Weights of a small GPT-style language model, trained from scratch on English Wikipedia: 9 heads of 64.
Each number is 500 + 50 x the weight over its row's rms, rounded and kept within 0 to 999. Layers, rows and columns count from 0. Numbers have three digits each. The size before them is the row's rms in percent of the matrix's.

# layer 5 MLP down (transposed), 2304x576, rms 0.0652, rows 614-636, columns 0-143
097:477451474510543434475549512395520503488457507544463564592439466405446463445476415514545510439503533485496438477490566484461490499463555518497487377466501381451557509480563502444528492495533460483463487526513536568556386462553556544471497526515515565458487501509464467487474470463421430532518472539491519498502479505529420555545414467431534450535398526526511488512516525533573477571487423585411410563581438561480501496467539493350499
099:459540475518532482594474456431523462529476483440516530476408476456526467528497517548469514452631536574439434465389585483422515530548454512494529381490586465496426612504482544520491539526500471506511491582540503468575567420485484465502525456564499511575448513593428473479530474590549561480518608498554498508493447507538608458477522578504556504485499515512498590480482470502415583558555601559534459473395362559495566467434565482473386
102:485492532470503511585503549531502531503502585451522535508436407523504516499543473539418538529538462351587563589419511571503536497537501413502469449467534476508477504527540650551508518508445526527457531582601479405479512473523527446500550492581494446538511558497516486477473493444547533469460496501528469465581423582476460547516416536516445472496453490423492663469508560540457494501482433450508446608526430517592426421496478429529562
095:479487425529518559440408377538479477475565463570573516484591572576523562511517464548442623476467553508502406502468432569472521599569411495419576435467633465552442528517497491549470461494472474553468486633410531537464535461525514505448462571383480516532525590467521448487539515463518476523434495513504595551481472569435563465533447512562505563422472609541459541568533564449457476566467545533469523480545500498646533472521452534521559
087:487516609488580449542526463424492477482523547470487455543466448478526518499387553524506452484576531513444490506462484541484586554555503461503468632480478488438467491407492576467513473560526474586529435550478426555441478522551528438452529523522551502404601488535618423424578470459435505512535390478492493451523504444470516475516489561471513473528593480575548493498584467431459577456473446489523461547474440429595520547469565482416569
100:492522530416540482582490414538464538507420493437462462465548502506561519502479515493553459461443480545503508484608491362493468530513490484470438585435531466569572545540490447477495554533549478564536586445450478504506467375581654484555540510485508531483567560440549455528511610523480409485469493522505496532435464539472533551603447471546410535562477487493468373468507478441503413508498465459542497522549555519566466534543457502493519
097:444513422488468533420509443647482485514472448430483476574493458464519560465507496461534516432554591497428554529452587477512469516514477486507565456504413443482548492433517406581461523476513499511578545446483576459492528563416518470531433401468591499467420572525508609434497566415551528517557451522503432495429539561540431490597596511454422446569546492606488469541441470507548551474499509452655529492427604437498502531496367572463506
094:476544496592462522555372591501467551501498536541456479483564466519506486464498504528572499589487504469453478496498461513535415406597475501489461513512476540545486521454607503552523575573437638401576523515521487559448474464515471471517562566509550488504455472528476501491500486521489503615497532457540429557489602564548500519527539597470422574449503530443607473557484559522475557533536517512603587524585419517556467580479431500489434
101:465504357424458511458547548565534511431498511588515588479378437525574554465499477501530514519504553443477468440512499524523581453464502547510431462579524491523544465508461469350481533525445501523519493454582481397521405486554505507457564382400532479566528501498467574500511501509446544527468519491540453519479505413456452492533520523515517473427510513427447541448507484457477476626537557513542532573548528423494574559534484430560654
095:529502344617471382506451475446529542491521491549465504476572532548553483475535555557516521561511507449575504547496494494442574490396489477513554509488518510431545564508520523493579455492498475504538536516506484587550501544531471461512495508447480466449505508576491580496395498505443531391363433441436500476518546535503526543557430405645474456555437447570582592543543476498433501483454467451541453538564507422467490408489476554449542
101:498538596467475488487458520488508433535579482419540474565558440497581582476540464462522484441491506486545408452562472454545617463515476450527520454541561477533501493529469520492415579558473459556514473509519336512379576540520483478436550552483628478595456499475435515480532532543581452453534454542396597514422487559428498518534527464494503499533596545501432501528437404519488417511505622493508486517490508485502490429454517513541500
098:559519319464567508575550461514474483527485548524436528546522482515515460561588462420537495467518476550589503498479489581521500492588569521483446516576617453481526550588482521534463567436585604484464470434525482532516577548459533554479407539660544497501472566432444522390549530544477485526550517506566497527551472430570652512459440502514444525478472497467425489472515419474499561396395528516501528493522576454542449571513436464585479
088:559368516588455458484493481530547469542491434545499496523542487475427509438560508460508542462484506442544546500510526457446514444496463562542534540448520451377589514545501500555517471480523515415501494498461559546487543453522470493467499458475467422581450409470500486494438577578492525470526510497557513575515494381459489422577504488522508497476621389426502428479492548604416483492517534501458525570469473501461507518534583478588547
102:484550468556503465359461511527528449508515563499534515526467584590546455449459502550458550550461446555481529509484467526390629481491511516495512527553490540532571577446492464531536524515560509538472601455452497523516461528556479417486406527463518566471548498485564493461500478543449428574436534495507466499443554517468521463457508469411390489513555491651570533481546529525597502509547471451551501544546574469434552474489525480413425
100:470503297463495531471512470465520496523568516478482577469441446483434534490548496506460487536477519629481499545499482518530479482443498447534594500516460496512474480470587549466465534480419570471544503538508537511504491558502477463521512484471552392442449529495468505522469490447553476524533455511350478467503551531551524489526540394540344490421456415638465568499392467497476460460438454542472404527489541495549513449545491559455488
097:565436449440432552551479444448486489500408467521485450414481511382553428398542574556504444477442502544562451515633518533573543496496568527467533531483372508488476466545564432531563488574512476528438494546515536509480475430502502531576542527498518524505439490446472553517351461475471471468515510405487388462501531522566543554508468495514495472475459544485487483523525576497524433569488505444438478534500536556554449484499493421476485
102:550474542511523474488474548400491527469560587526578551470498529479496492519527517476457600482444531445474520434456450512549502535490437476509501459486541483465494544496469538510459513484478535624539453516457487596500503472559443444436568571595553475540472451476501540489521459452522477417440425478544545475536531495481424514498493500487415463466485455455588500371545534440507556370496546536516505573525526542528558534469515408484484
093:399533520472505465509492506535560533541578498513505453452496502478529477653459508542474503480490435458529430553534549539491441425419482430451461470456519372507464411444464436521561583517466429549566457435569468526522517477516660525541498577469485478445427538498505470485543481457586539486545510544473490509621534547509558522551479589405574482504466495481507520508474573465557546452506490487549557471494452521497512488513469432496448
098:503410554512517566481501486487508393492487540504504475598500393511464552550527492523473439475545537450546490517583432484519495515645539461524452504527433514475569521444497597604545561365477517472480487471463510515479530506521543515378514541522461401493544424501499533404565611453627486574435546466531460478494472462416482437479648506586549403555535524559455471524479515556474437506517499541470494532577496512492480589477481401530536
101:564520545488565543532503512519488528416501454465408433554480565510532631464531385478523420473586507519543422564527545521523478466493481609455501504500455486487544487434518556516544471523528484532450505456480488501502502490437604511513504613519443484547538586477469606441571519452539529398516515482518566480505535466507473499544533454471556506539506536522487531520581558467489586559530460298402498484559527493491561473597381434505527
099:461560522583519462416452420502475487440625487452451447453566432505422482474528544418557482488448533465510512508532451437441488440439474535441427470470430552552585472527475616474444508455492490483436526414490473389437558547523493506526532487463435575519531552545460558562496492545504512498486509492556410393458452497520455502558493510544524470468613494523400487428563559466487451514541505420425543520572435533546575528461473475406457
101:486424514531530429480495488502481399563500446510502506509557537544495494546507501420425405524500529483516599565511460518580462491533440506522552504472460492445564547536471400515593479482403461442377564458451535529531506554448527536460509481502456500480546491422365430444485548552454590540505550556495529451475584545580374545543437551568431424494564467573574460510419462545508490451403523513489461442541518468482567461459476518465563
080:599483550474570508541565484469527498499535524469350546548546453508552611476507485465488452563567492531516395577494476516543513426541440504447391460496496547460449485537529418486580506416398518483503479554452527525457445498521483600500500559473452467332514465511468511452482561428485482602522516493477526551450477470434507444532458572513520432534533522513487478547498599444384537527542527484461540477583473510389463466554522464456441
# layer 5 MLP up, 2304x576, rms 0.0704, rows 615-636, columns 0-143
095:589449479532463534556521474546556568475503481407490544532529474450562467501555519572461398488440412508564461522510438451656544492499531419384485518540472474429483530476429535555521595500592569500513629486467574636474492505523477561536618511564437483445488484446523494520490506497432545507510501418449516569489500449529546502464485562550480562460555572502433476497527491440526515416451555574551483570504505587506521467548506420456486
096:510535441537395412499462452437592507487430575485531554493418548425481540531480504471440532446508475452535531450476516447434504466414476549465560510560527401515517477412455459503461393527449519546487394476554416423513480545583523518527502457630483547543451514516612567573569491526580516497486517453491552451480401510398558494602480497469496519466554545517463461381431577456554493549559521474423487512572542584433475463526366435510546
098:438496581496470517504605579474508477459438471529355497507421394480459439446452497508514526428583539511510555547580530520521437473565458603557602480530468594386546351475518458532493498463555570575551486459496517463464512400460471501517436415555507514460476509433466510536443399558556569490659579509594426511491424459466527536488552412484467515537533482466553502533489489456466518483569456595503500583490479542427461502497491441497462
098:427576523541511491540408435533540419514492455521428461555444541410559559390576468494451573518485434573510557429581528469509486518426513572512552396519508451496440451552507492574450472605504458487506565476551457523567522525489417537535500451435448470500471530443452523517509490461545444517526577440379515469463450505446468601436493496535567531455434573535559559612417490480577517530555494520498566442571542485417509504531511546552548
087:411401547558495547502573483435508487485483475456430546499638524429490530414558502512452482521477529530423526478355563530509475561520542451470510477430519455589496523454587445501548514545421494544518472636536511440565519530580592499522516511475474533443511506440418537581456445474531513481519524461533550543594484565580532525553576509509543442527648605474520555523551440509454563450516464540582559484547488463478514554529386508570482
099:453476481558556431580519517609572507514454517503487600464469485500476593588448501563501492519511437489472489462493497456561491399452515435459474494443493500483484463515444481521457501478489586456490416521570480389428499453497496446403503409480529549403494438559522533543523497538421539463572590487472547529522466578540490476480553516526536556542518477559487536544500491504451483390522486515401514440507578511525512361437493571387479
086:485596497412551399476502387436616435536523481541463562532498545490421464620483498540493591537504479544477495532518517473520494511565481565553540388496448518479508462503418482570440532496529516473425514452545495451446575509441481473454543418469542515344471514495520519407507558532466489478599494449492605429581484550477463579484477394565447516479502502402499576458436459508538408421529530468395487513455545455471530438480496561467500
095:474457523550490448506432561447560534496488567544585562517474475507530414455556522519517424517550496517576472503523496504545381472485447430496483543492428453474498544525500490514428534434439544499511538510516641492561531449555550543412479550519433513550450548369548539471610497550494548498568477495454558519480593511484554499466483506501517518603510669461477473522544469512519474476499546550502497472462505567498459460540495503442420
097:468421477477472498418528504477468499457531395496509437485450511401471460562585528545516499480515400603452592524510608432494527510512578550512562433527541498482491495498554503594477516577557474467489516498454536558422503510424506487512583461509514591589522530564480539509502485487543515522584511557613536493490567498473390421469587558480526492398518486427497499419546499536537503619513525541438527482520442466503444539512506501489499
097:604526497583547502453509500521401456502493548478478539462451522458465523527521524518582560592499561468491461484506383480627535511556552477484478449410542538481425521437595543540479474372523434518471483480505451518477464445502431440534523599542403417611465568492473546347483453545497497463540438407498478578481508481504472518501588484584443502507423584505523522492533557559528448558491583464490603528501445549565476550450529495511480
099:457372516494484535455458516558507469415520475533494605497517517545553487558396532516372495570498518456455538430449528501543535467448521432452534496503472494421500526525484546517584500496404563504538515527458558529555493523480491575468595501498418458463508517664482611492456489518468449499500564533479608432406522470555450527546586458496435599517449530493448576555534477531488511484486581549547503488444488542458451479517476351550553
101:486466483479499532547480525442484505497496535503570480483450549579542423540566550506462443492532512679467399448472503429461535517569555466492599473523517441469527482524549394471454459441499532550492524515519551546480504441437513409519573512587474572478564513501499429510548522506538523562414545501508509450497545534553508558417378412533503556470495541523544531442445461552481553504539535458431501531550466477516501551595427504432501
094:591593470498578555482458440525474532534528507464393485530469501485548448472552561447493434564444569523485576454520529530481564489516594511541528481500538544503519497495487487491592431578516469527457447538532549424354509514510514480483536516474581497543512492421595546451489553502439463545487472505486497494477547420517509511544563381583467491576473511496440495458490476475443473559437426530555514512489536512584546473530562548484625
093:565566484440522600539477455472484607451486555438498509617511461432531505574507515511481587493479470508511474500517525532530571541536453467514472522531448426526476454547523534503516605477635471534427495464457510470471530636493492566445533577439495491446543504458427458524575482506545478466432554449537579502476458578504594603419429479508550523496526393420509415423529539510394482557436363446647481502464486592505439467493377437478548
094:513482501475525555441497465378514591463512472520572557412453505463518571484483522612619555550476423584484459536454493441434482536579569563434477505409514529543457524602538493543471523524516442564515487560504502503540491487503486530507479503525588512574456596575456482525462534447504442494556481513394499466528465569479670480503502521472504521533532527413493457454525504394355463544450470520559545603553508469421503517465661480587497
098:562466546444479520527403522456591496479441567518490497455487550512558397431522552487417527536460472524549473564428445479552505506556563527486519481532511495500481596554525492432486503470492457493493588499585555396532529483469478474523466468520468452471506542491481534544538450535503532534464510486516436509482531430429508532451513420531457501495575431569488440502533538469543595534500432555449500430500565477416509546495513535403486
097:627524553546443554468454570506501481472514513523472492479388428450495529459549547471577470515534504473392489458573520438441562493488551519540570490491454517434414605495523516517518442498450554412477534547518539490484515565536455492423507469458540603472523373539479416499490585495556540463483446508554583479481544501444446577561521471508484443532442485574606535477462441481524427477485565438550521547528534521436582529432502512513368
100:534515535492552497446544529483425514581495560452460441426559451501422474577499529466477521410479604485459561533481570442497495467500433474576438526413483472478479592459494542546480409452531473571462545465477596482509501501563452525534489464431453570479602451516519454427598485530520503429553522418483515492549514422495497476518547510437526520480468404380436551512557481462557504580571510509500487391486472415522654480484493515501493
090:523441428456534481533491513490565489498455511519455492525538605545484486439495590515454529597496502604545504536532485537555438368486529453485544482383564490497494481538500468498486580546472485583480499516532531590561488463499458542483446473510524523527546597483487480599489444415483570513493493533556505556502499517496448387452507591455362491462475578478469533492522484483426541454500537475459460472407461553413455557507542481566480
099:547547479395479464537547523607501491487455489518478500497482517538461408489544358551397473513488390584495488448559546550509541447514505458489601502427475469563419551534516618512514485546452461399504501521504510450521512438503513503539556515440487380519438508473468501497484558464489513505543410532494532544407488514578511537421554461562515421541543527576544546505542495509405502573454440441503501630486481509505509415524446462470506
106:580443524489480505438503380552549562501523528490524553444526405432438532515502615587473503518453536481494513457468470582590414472506512524471438544500482568512525472428579454504512530509611526517504535367553515587451488501536442465471440476485561546452579472495500569549580458543463504472478498456385533444481543490538476516458466508446523562569560562622536505547483483559484561546461542499461440526467428447473548466537456499567481
099:524649506560450419514462551477520520490681595492622518463502564528517511494555520524583431505525472506520497455448520533578513449589505561512519464436442432542472492571531495497561510524546488464491458449512469481473484489518433597487470533579488566468509550529537475561478439419521506579466530503494569449444582470547486513562492473511521469506466530612491513541557511422591530459507573472484516489435602517461566490497439401591477